config.toml
num_attention_heads = 4
vocab_size = 3454
norm_place = "pre"
positions = "alibi"
qk_norm = false
tie_word_embeddings = true
init = "orth"
init_std_qkv = 0.0332
beta1 = 0.95
weight_decay = 0.024
decay_fraction = 0.385
final_lr_fraction = 0.0
doc_mask = false
train_tokens = 195200000
dataset = "wikipedia_en"
Each number is 128 + 32 x the weight over its row's rms, rounded and kept within 0 to 255. Layers, rows and columns count from 0. Numbers have three digits each. The size before them is the row's rms in percent of the matrix's.

# layer 8 MLP down (transposed), 512x128, rms 0.359, rows 322-332, columns 0-127
105:128139135126144105080120115132103132168150117136140211146127130131128143124063110140067094093166094116121063125073150127128135156150187133143108093155169111139153042106180138173106146131092195123143092065120109160148149120114127163111120172160106137133135117099136128185134138124109220094207130134128144068170144173074090128130173110171152143134072114110174155090186160166108128103143
104:155084056107115121121098098154105136171183170115113117166151122119103136156084159181110104121051102146138164149145132133093127132133136117180187161103134136166102117146155118121134145213119104108157111122112118132133073142170087112117082057096122182113110077131072104114170138169078118141187185106142139202131073161149170129122097105118136092125175074162145072194109143140105116140113
104:118100087045124100168056118161176092169128136153097183101127163118134149142110100085173129121108059118147158083119145142168183077107114117116115132165131106102105169132149149179139115163172115088092134184151062098140104130189186095120151112084135137148208099110123149119123110115085156174180166104113118115201108082152131131078129147118090133142134160185109152098100123140104129174113
097:167104152136128106086130122131166057149158147176212103107128177111115163076126137152067080110091124155178105143090128116168068110173127106056159103143106192172136101124190117101124159133147145209149112103115143118089109114143173111153178122090110167112181107154166147136103123127127122132148120127104152104126076069109159184144161146140114186197145085108110142169108138104137155080124
080:112070140100112145136124169098073122165095102167102124156148132183129128185170153204119132084158058100145077118126110092094169111159111126168163086092159095131163140125056118147160138136092147077142125055082101140148202153117158142142075104123125127115149121168184112119093113139195141159164093141122086124100101138140106127089096107158140059115151155096100131101096078070168147119119
100:123104085163109164126081153109136180077087115155092128178101112119189091093112130132107113130113110158129083165125177059102060125155176096142130137129125125107146077120095158120124130144164172102091198108153082154150149119089228172176056167124180118155151122166118177129087111190102132145125169072119122148133152164102124154214126133113125147092163095115143144126101105128135153122120
085:118147118131102104093154144091122125133106080091164140096148090117137159092105144102115119116164082212150110091171121086163109132153121110129130150164185148153155102075114132114083161179119082136072075117130142174119169094133113142142118119133113169124171163114124159200084098114184147185090143154136167170158142086095140160147133100144145121125181143159108073153134191231112181109181
090:138117071069139148113117123094142120121133083171143186100178139126120104108132131114209121177056157183087137104098107145165118109106096109111132115144132094103146122094161106052098101123133115159076157065173133139124118110149095162130117143147099132139100104130159181155074142175111182131137102136117197089176150134033195127188146121092136085139152142135182136149162102161156138088129
108:169118146181172127166088164138069139100144178115116046111112150175155118116166119162147154114121138118121123219191136161119148154150074071126162159109109091134153063131110104159164083080061075128083159139120148105073125127114174097085133093116110116111121097106133131218138117128187113119144144130142133120101105077105154117136125175147107150139096139127140198068123135096089109166127
104:112148133124084069110114107135070152104163126185118131141113118140095143084147037118179158135141116067146111084139145076195129130115126160107133132061118085146178058145096111166100106132136094093118153120132149128078137194177157141131123101105174120104126109141099122093143103191139094177127151096158163148124114164147129135172119066155124163157109110126153140162080163067111211180104
103:095120103125112162140032187075165187079123126140171096097146145073169152131167147149168131088141160104130081186120077157154108138152135072088149107055127195143134129091140127110138150153113104159140166104093102149174142122110175095138162154158145186202121110108129161147134116115168069167172152129140152143111101094120147118172153098098098168134171082125151124126053140110132138102151
# layer 8 MLP up, 512x128, rms 0.34, rows 323-333, columns 0-127
098:169128188127132148166125194133129115122137127150148125189118139148169197156075102078130154165115135112132102099119135146085133087185100105115102095105067069190101125143177114161152120172111095104122159077140137108093116100142109162111142101105113131101063150144199113103120089094136123136078099128114043146094176145085113149093139106087186130188111159165142150072115081161160083130116
093:129148122124159080100137133149113125117168135073167097092165134079105145108173116106067143106141137148180151215173208165176133110062073125091134138137146158114097181212147169133142174106155092175183148139096131147093131087121114128141092117098086086142051140141154137121183102138144074152116131076124075168141132134117128136142136105098133100125130124137099155142092078119114102184172
103:101205114116128114107111134102102115051110061121115099095120142147111126171132166183154141116121161148153103126087183106171105181115118059138057181161156125032143167119075098138131139083122130131143107083127135098179166119144127126111170123095113139087091182144111104110099202105168120124118142144120120143154114116141132110130085154133178097204119110137070165122056150157135112124166
086:152143084125106154139167108159190153112177145101125116142132141080121116029122090074146144195083181092163163090168122145131084151115140154096068119195114129131099133149111140077170137167184088145149147107134116113157122162125068100115189232074104099141161106114146113147127164089096123141101168124145149062137119152136147101117168179102147153108079099112135129107106134150154124149135
100:130195111168136163110127099122070128125179058089116101167112086184060113137184119121124146124150151153165104100134164140110127111136133069187154067175164125120108063160102134081167105090134098074111166157102161110197169141116140191130090157108132152104154126121143153133076135140132096140134079118142088059131103143142098086135090108125118142094139112169132131060166163066152161128106
096:095107138090093091142109182104073187161162122126150102091127137113158087106085073117064084129137178114090122140132123117161045152135137153180112172119158111174096084116078168126122109159125121117138087118111154118175109149162089114154138126090086181082118175111105124161105133084105093074141097126113172157102087144133157065156159196075157175134127116108116146153164199085137102134159
100:125133067064158123133129097156132123112098138131106110169160144134086121159138137130134151170118113132046118095107138178152168153095148097173094095151163123164136117094070149103143138111105129102101108140177181068142149160110169138136113141067156144141079093123166163094159069125107145084153142105167095125118105167121209129057133134190116095120124192095113189123205112109103137117054
098:157102141101095158182155129188089150150185116118180076097144138135133110129170114093127166146161108114116156185122165161075176127106087086084110122139117116099165096108143132060226167159132131177123125155178152092128145112146076181139114148046132141129069108110146128126126125118172111151112095098148113193078117085107106178149148138149170144084095107124146097118111147138088096184173
106:087128122144148072141096139185177119096158159094099159096155122140115148150137123174080123142143141058146125112124125161213132128070127122127149127092082136135124139127099134152169109079069120104100102125045063133125111145089110095129118147166174096156131076130136122165044168143040129085147145155096150103112155176125130166087172155077162123092147155115105120174166132126132192118092
105:101128139137058165120134156155112103128163117121125105200146096131135137127145134159100122133128139131108103097136180119135186111127171162116137051098140105128040117125126141126229071094169074129138160094098107074157096172165099132128136149119138142135168092142118105171120132121144104129143149174074176121055132099138071128133102091139103182067178147130148105195138094207127101148117
111:125088142145159138068149152107156092100125124128134186190125204094164076087172181169164104080109144079065085101171161135118118155176083091088083119115084100080148072138085106168117126205161141095130117133168089176123116102137118113111184162163128144073101151128133149083126149083131148077071105102139146114092095130081125158106139135079096128136106135144122138165117164128157140099132